Each number is 128 + 32 x the weight over its row's rms, rounded and kept within 0 to 255. Layers, rows and columns count from 0. Numbers have three digits each. The size before them is the row's rms in percent of the matrix's.

# layer 3 MLP gate, 192x64, rms 0.244, rows 115-148, columns 0-63
101:137159120064124163125110193114142196147163087145147112096176109098098165126121151132120118172109154131137134129169119138087084124096130086171139139129133206147102082130110145052101180145060139
104:133140048105112130130089141140191130089142177129077113161090091129103155099159127119148180108166089085087155111070095122132188141136162144096144159138102146158108097079166131109137184162155179
094:137172105049090105080114125124113169141120111105096227142168109079135108194145120156120131099090083135134092112091103125121126109075133063124120159152155155098144166132117123177068112127147136
097:142136149156136145106095186059163094161153129111100148107167109114121090131114176103174110100093178115103158173143127132114081057200090114137137124132137203154106084152142138089150101167156161
095:123148117127138144187156085174114148153074121106120161141125165086098101107145137132086134100090136127107143134128181133133113052138156100129114172147129141051146124081065139083133112093112025
093:167078128126109125112147106081120142218124095153142097203104134164170097077161174091125107107135151074169098149110109094096142126155085123178121137130156091160098130137087056156105140109108112
118:186148123117115153159100132103154111125189099135117143148216159125098102184155140123137086125087169160106105150103135139138133128054113101110122189119101074139186125112086135043113111136166125
093:114129161131183103143084169097135161176121160143086174159129136126140121062140143109144115077155126140169124150124123202161160149093121105105151101138167188111115094138088107171090075156137213
090:119125138103142048158170165128113089145170139126163128157123117173053125122152096070096158168087189078097120081129147173163141151147131091197155134097123109130139143111129142128129123141207146
098:158140162146132150121161095140133069144139154107143178089103096154040076153111062108094134131130118115151159126143125117140115072092121165065027118148149117147096125141084103108123175152107125
109:125143151123137127195092171131128100124133124119131162151097083106121100057154166158150157147143121107121120133098152134060087113078157078145154134198140102152089103120118072147077064119054130
091:124128092065137154206118126138124124085123112126084139137141144137152104094140126107151157100112100145096169109139086206182100104072156137075144132139155082140146082153186178139173073175135142
092:101157097126099198185162173108107159130156139099086139128105138124121100090131091160096203107168115148113151099101133165163105104123140105104186124074113103158084077157114072150051133117131145
096:159154093109072113096157090106094053140127091099113023112110183171150088143143113121072134170146075138134144116144118141082141155124143158143088139105113099174146139089150120176092118113154145
090:042136134074103100153161087138125097115130099052162114175140156119135181137143063168089103102149094086119115117163106094125160128160172138163173087152160150150148160156117091154102081117108126
098:084104160125171184157165169100129151133085154096143137189124136151109149131070117162138180139197121141134126098155110099147170134079102137116111112064127200123159109107150115060105072113126095
096:104150134149133121135133105178155097198123137089094143195110096142146120153125107045118155129116123108121138163130128117111093122022082122190178134133075145125092114131187117144107094160094151
108:109094108129100185116150192117082083103163092107143063183153112135112106070116183076142133102081147155132128100112091118111119151197135086142086148183158153119160135116151146100092138144152174
099:091154110082138078116107133080127133102115096122168046121128146063105199102126101126151128092138146124071116109178108074133188150085136081099080116152111113131150149170162162118115157145148076
104:132133135127088154126159133143048107093137145094123154167033102097094129078101167107109109166147126110165089133098119199178177151094126078109124127109129191109117111091117140108116157125178157
095:162166102099175139142118112174119144161128076156142158076075102119101145076106159142175121177114117096117171137080150127144167106121211070097130119174154125166135101094078129129130109102183089
103:111159108144125111097176057144134080128143138144138183102142150143120129145063138122155067068161166105172115136148198112184154086081163123114065092125145141146111158154178122130113150182131146
104:158140126106097128087102090078105139134106079122120130091154148128073171132102117184143129190102105206113110164202125167103141160146154105155073133144112055088158194146127095137116125118117122
089:105101185164113102148177115168101172112131094085109074087126138110107132101170078087111188073066130074096125098124159125119122116124200127128164088159107110131156171101128159112135138186140156
093:115141104194152135121142113202106141128153099188159166060125126148134125129119135150067137145103046137159087181075100103115097151131178112093136123103097116103086156115124143119112068184129103
095:156123096122164193082155141129065125165149141113141144127106181172107135133073159121145134111146133103071179124114130088154129082124132142135046164170129213127044099119104150114122115126125138
107:119134185137039142117160095147169122160139121165074190151119111101140194131133138090199124182144145136134091175101088104162122145119136104113116073162113157149140083130168085130135074132104129
112:157114088106130154151129198069127072142137098138155106183192101130126120125124133110123046091127127123183148131114088108121099217107120155086192124117125084129104158094164134105135145109162103
087:112177189105158107097162123116103101184095127078129133163169149137140099114090139064092155076079139122148122132188158095136103136091085108150160120167141122142110063156104182112066101115153100
101:092151187117097058114093117160103109139100097102075142115148109061110054100130092149127148132140143085097096128104096126081124136150147106146127076166166145125158126060166091094086151162157090
099:105154124159119143095060135137097114148200154105131139075093147097093102112091115103092152152164151156114105164160197161140191141167158086146110126154096180126146163072131126068132176144140094
093:142136137162048105149143097150109083166164103119101116143139109114122159130077091100178154106156188095183155147077109111148146136158124074104160156112155137181161138195146127099080122066095143
110:102167097118159146132165151092147124132127064132122143139130106125213120149109114120134173103204147190105087129131140147131169144133133144122103159069102139084030124156166120111147102075106176
103:191125073154127162125156110147146116111092104153115128123117119151094089120197128128104133062185097108154171071155176189065109148134151147157132166137148093100197143140132143100104094082113156
# layer 3 MLP up, 192x64, rms 0.232, rows 115-147, columns 0-63
110:150136131103065116136110180072087096113152154130102150149139156188139163153105098161145112121156099108162191211057136142124084138115123103130129140100139175130134152075162101088144125144080068
099:116184103079133122128114110098170143167153109092153153133130111120154118110120112064105194107106119108128111160091149097099177196113122161176213115164099083110092117108084090189167130140133151
098:126125105060177113142158131125128143105103157130088176134169091135108141123135088148162138154112085135162059166079101117132156088099194050115158163117153129030119127108128156171110119120133142
100:097090089114155082179139054135127083148126142130148150080109160173178177131125115172151166139193090131115117105197130152134191160123098115132157107137132076096103133152149132162095138148062131
099:114127087112148125143090125161126138136113136065089115189189099091122155109112104129116099081147154130109121114117107103175079143049094081182126137083163114136215123106067141109135147078143116
097:064142176107164100171085142105147190069132143103120156106117106137110120190132136163119117040127152130174118130151168156090099112098095090151145166138108143083104104134120140103050179115112123
116:182124056139167099158110136106162109119150148107122143118084103166104083095155036146088119150110086100164127150141166123158106091117117096065160169101105100104107121106115136083174078145176152
091:153109111121106125086141094169178132062130115140077058127121171115146158109120125158111156176134102197135081127136108087148178152140092111157168115073100073091155132125164100190133072137123110
091:101130141193084117089132179136158113118062105175085176105167161178114077157115187165117077136119148110094145162160129127149131084137156110104150130184118121154121154124120062133089073138091104
103:106105126117143122119155141141158164105145174192131191174095087118129111083108056134101194110117166075141171127149087120130077101105165127139127080085118134144192168128107092111150169103078128
106:115170170045159160221150107125120124121137198142112132131127118129156204139166116102152119153141089134135136135142157185117123140078178107132180139184101116116140152152135103157076109139078141
096:145152105211129137131140115140181118144104137008161135098089112072123159125177108136157094105147149200121100127119120133149088134132070122160159132109127154136153108152120137148090192115096101
092:125152197125110140145153064118125137176146083111105129141091133089125149085099105171139157133180152145110164052101119162132138090054130120067095098167089110127084183142118112119063149130119124
093:148100168166121144137115143057136137117148153105127105114220122162132124201098142149174083111154177136148141091133136124118174085121112107188183156100159191158155174121142167150090116098117146
091:126137171147133114076116118117100179138132134185114153131069107152141164122157144206183145151151106100153169125110125116069102112088180164184121125116071155117111129100113046095166121106100163
099:119181077166122141133095124146119188139125132164132148144120129141150154100170131112156159086144130113132102167125181122143114188116133102099194115081129163158083143137099069186196064190149114
095:155073110135121132110154142089178106138129152125100119074140115137175158105151130126142119106132117129123075070129089167156149112193166155120129210104152131151054180132115187073148113135186161
108:169124120142100132076142117132173071121132159129148121093120122136115100106089157070131130109083102171083057129136074078110137152118108141147132114189157088194150155160143206156113156170085147
095:121152148150124161162183109141098109121069112192130119095100082091132114055101106100112180172099105086139122151209165148146134175108133142127124124120147139127127154139114198101087099075180109
105:128083161139113094104138144150126130094081085145084128082105154167134130071134159183126114046091121120096104069097120074125158169149116164188151137067084117136135140099162090107114140069127133
105:151106104078114161119135051120141133082107125152159160191139121086164109117140146084097202146145112126140130192150130194110102134115048159081128131176101104114089065153124154135115147131142138
107:174132126134116094113107141140193171103118158154159111118078111149146172101162118097107114224122122134185113160116108073206107123148109075134126186094107123099130063117107156096111114158131097
096:128123092130100103078099162139172164115146125079127072152146144160126098081137148118142134087172144058133099093060150148135175110115141026136123170151103139111160131104165098126138121192103094
085:143145120082134054165125138119115116149245219078123143168096136148174095139149068134155133108119125141142129120116161083195103132156108105113155091132122155131139133164117117095152140137102104
098:136157105143094121121108114189119102127108148192131158158101127168141132132072209164147088083141115078166149186082143137093165130115165155055167139154119150120104096102124138182131077162149118
091:125161141124116161150149104179114097135131138086117123152107128163116155131064067085119155096166113090079091099116124169169128172104183105079119099115080124110136126186107070122172182191120167
110:162162139146086124179135128155105105146097155115016153157076151156164175136130103136135107075120130118158105137183143109171169160149101105183124141175123089167144136089129189152087131143147110
114:102091172160112154101191120119145117086164117165156073094162150128158138164120174148164097103124090130145174126152087110117140199111153040060167136119138182121107143117122116115119113081173116
094:164121132145117160143145155135119138218122103160140142175121126194114107176162151135105142123142146105132168126174151111144205151197072160111082120128096170079121068107087159111133170157148116
106:150110168102123205139170098131121162172110136058049114131108073101158107108117122168126124142160136092110165135170149095078110171153088155190143151163147139106168138136133164145095103130064116
100:149116116124116161185143174163137150085198097134144115129164144151121189169105106120145173106120102127148132105147068094142111223152090116139126197150153095118170115117135092183152121150083165
091:115124078152079095097143122100144140098092149136169145102076158174112059144131190122112069059046102091093147173143128107111139116099130151108129110161112119111133147188124162134121078171100136
108:103108122124094166119152158133146105165153069161105134159160103186117125173134097167130136101124072205184166129055114120103129199142135165113133096162121119128132084123066132166088143163103158
# layer 3 MLP down (transposed), 192x64, rms 0.201, rows 115-147, columns 0-63
106:151111113112109171171067106133094168104165088165081123122185098139150136175086135165090100149085146096097098172116088113072099116106083132119068151078133139117087151128159132158070097094159118
102:130116129093132138109146136138139158123179195150159187124091131115178155077133129183134098124098147156221126167140134087111198119061098110118121104183168116137126156124130164076100098098107145
097:061120133140122126133157119123175116129090102117091117115150153089079152110097112115142160175112107137133135103155173163109090069124079201114059127109082175207100121165076113137150105173134116
101:138136126177169125224124095145110120098069116063105106115163144201112153158083137126125148081119162131163123177121156087166153133067184159113154117126143075141146151137117080122152133148145153
104:159116149160111077098139108073091125116146157169167154115060147183152151118087150149110134092116162123117141175110132136111133180149125166111176193154092165144062137175128073114129099153059127
098:137149103197081090109113170128137157147129172137126184136100090130137186154082104113138159088142093189155060106133083124090096159129114159173109160157135124156102065102140127141067138168097107
112:150124133173121151136121176149141119123112137142081110144127071154163105121143152178166067130130205144116098071126143100113091114039070158161113152176122110140144085145111196080135138124166150
092:153193130057153127211101112141123181177151105140124180110140110127163140130106062090140121106228142143091151167122155168102091119149139142157132121146111129177123131155093135112087114106125096
095:166182122126082141153163141160121129142157091137094122156133131137109098128190113179167091112152177110073084071098082134121124112149143066086122020138129141173100130134129122157159125163097131
103:141132145113066107132118148106064206105123140186121128122115127083126168168159134103134043147095118150087125130137138100137084115130151143117111130154207124175122190127167163150106107117157059
105:071109079191102149049115128105166134124133135136086169142109104104062119113136122147097175127127080126153163098152125070118159106108103137061134148037136137145134158096151083145109115096101125
096:123103149137128130125133065105118121128111063149128180085124153169201114172088093117128121097166176041106200128116134126162153095161133113144106089143099176156078128126100142121139116178172105
103:068082113078154154090098128118187113121110112165092111086154091080135164096106110067159081134115098137144101122165155120102129131145162127100149099134106200076152194100157104092148087135122178
101:087111133150065098131111126122084155120122106117191128132158140211147145135102185053182172141073150143155137157120133178090132131172085091140110186099154173146139113128139113134113134116084173
100:130105158165126134158094174115186138118180146079154137088125126149079100108132123033140149128129138123114097137150112143201208134152113149077149070118088134100139129084078145134143102140120183
095:184161125134118175111146159121141073158108131120115089092175159129138141122153130124068153149133112168059174111176108096106141125131140091118149148188126148170117154108195127131082101167052070
100:123154156137115103134100123121126180177151144146157120115128144179107143164090190059161114193106096115135150039089141148143140134120181143109171136115076164138143125203126129062120109135092150
104:170163145168153169090152113088140106115144108104119085156152188192160152156114104151061104130112173137076138151106129136120124124143111180126099182194206120146072137124150152136151131144185115
104:166119137129147145097116157149161147138159172155114126100121129173090156067151134137115124148174099132135138152085236169118140102115232116127093071122134145140146081131120118092099121116128195
099:158156080122112130168136137137083150030109126084165109087136156138168166122145052146135126159069073155099106115135152135115136140097124093140123104133065141132147215155122109109079145128093132
095:140115204147111097143100206122140168141120170115154075130081136184069106137141120115120098151142151129133172095138153100099133086201130098186115077135135105147152155123094147056144141128173111
103:112104085172135147126181079109153070088179158066058168148134146116072175124163185083168153131118157110078157092110116155132114163181139128099154127091104097119127147077130145122119139119126096
100:123116148070155173147124132171164139109126103162121101157114132139152098091060105138113109091188213134147139150140079181170128144156137149114154089106083072080166129127154102095142177090165098
089:066164105096062097105117087157066124117093198180147172129140117170148119127140087139171119118142086119118121178087115129098116059102126099148196138120128163161147144060146131141127145147119100
096:132118155125118116139161116076159168124083092080124071119094111066109140097186148106175121129102131219105085092100121127187130165129074109158098160123142117115149148113122097052132165095105121
093:210084142111150167147178165078095095165081153102161138115150128098111133082139165170145135084122157110155116160135124159188146135073073176151081130129086131168099146101153123136127078140085144
113:093146140123122099105071153141112146105092124102144149167062146098131109135107121176157132106070125108098132119184168165091127213152066195171149167129119085126145150082150140151086119107172103
106:084166077112149172160117151134082197137125120098128141112101124098071158145113121087112189100116072135159124120166155167110116139085114141157080112090163149065132058123124081117171147161173138
093:143154151155097129094092096143122073105117146102104180119146094087159104104090135110163172095082090078067154168138111144099180113088111109123139166133152154177147100077094117200127091131133190
099:148135175160112126112164114154105102103086089148176131132162150126183065127152133114055164126153133173119119154130111172147115144101129110055092125143166166130081096082140160095163172199094094
105:114176101143105203093101173091227125175142138124173095108106160135106105139091116122116121158097138142152160140121191156120105104151140102097088124077076147126135061119187119119119129173109134
095:122125059115153147096087172065130165108116059166136123090111138187123145133123123072137080116150169137143092148140188149103133142139152105044135158137153146113159100051148166123121146088128139
101:133154142068109088134136126078107139109143150115140066180126142085170171146154054124155110142227133075112127117130151143097148155185112110138171157108127093097106113164072137131105078147131158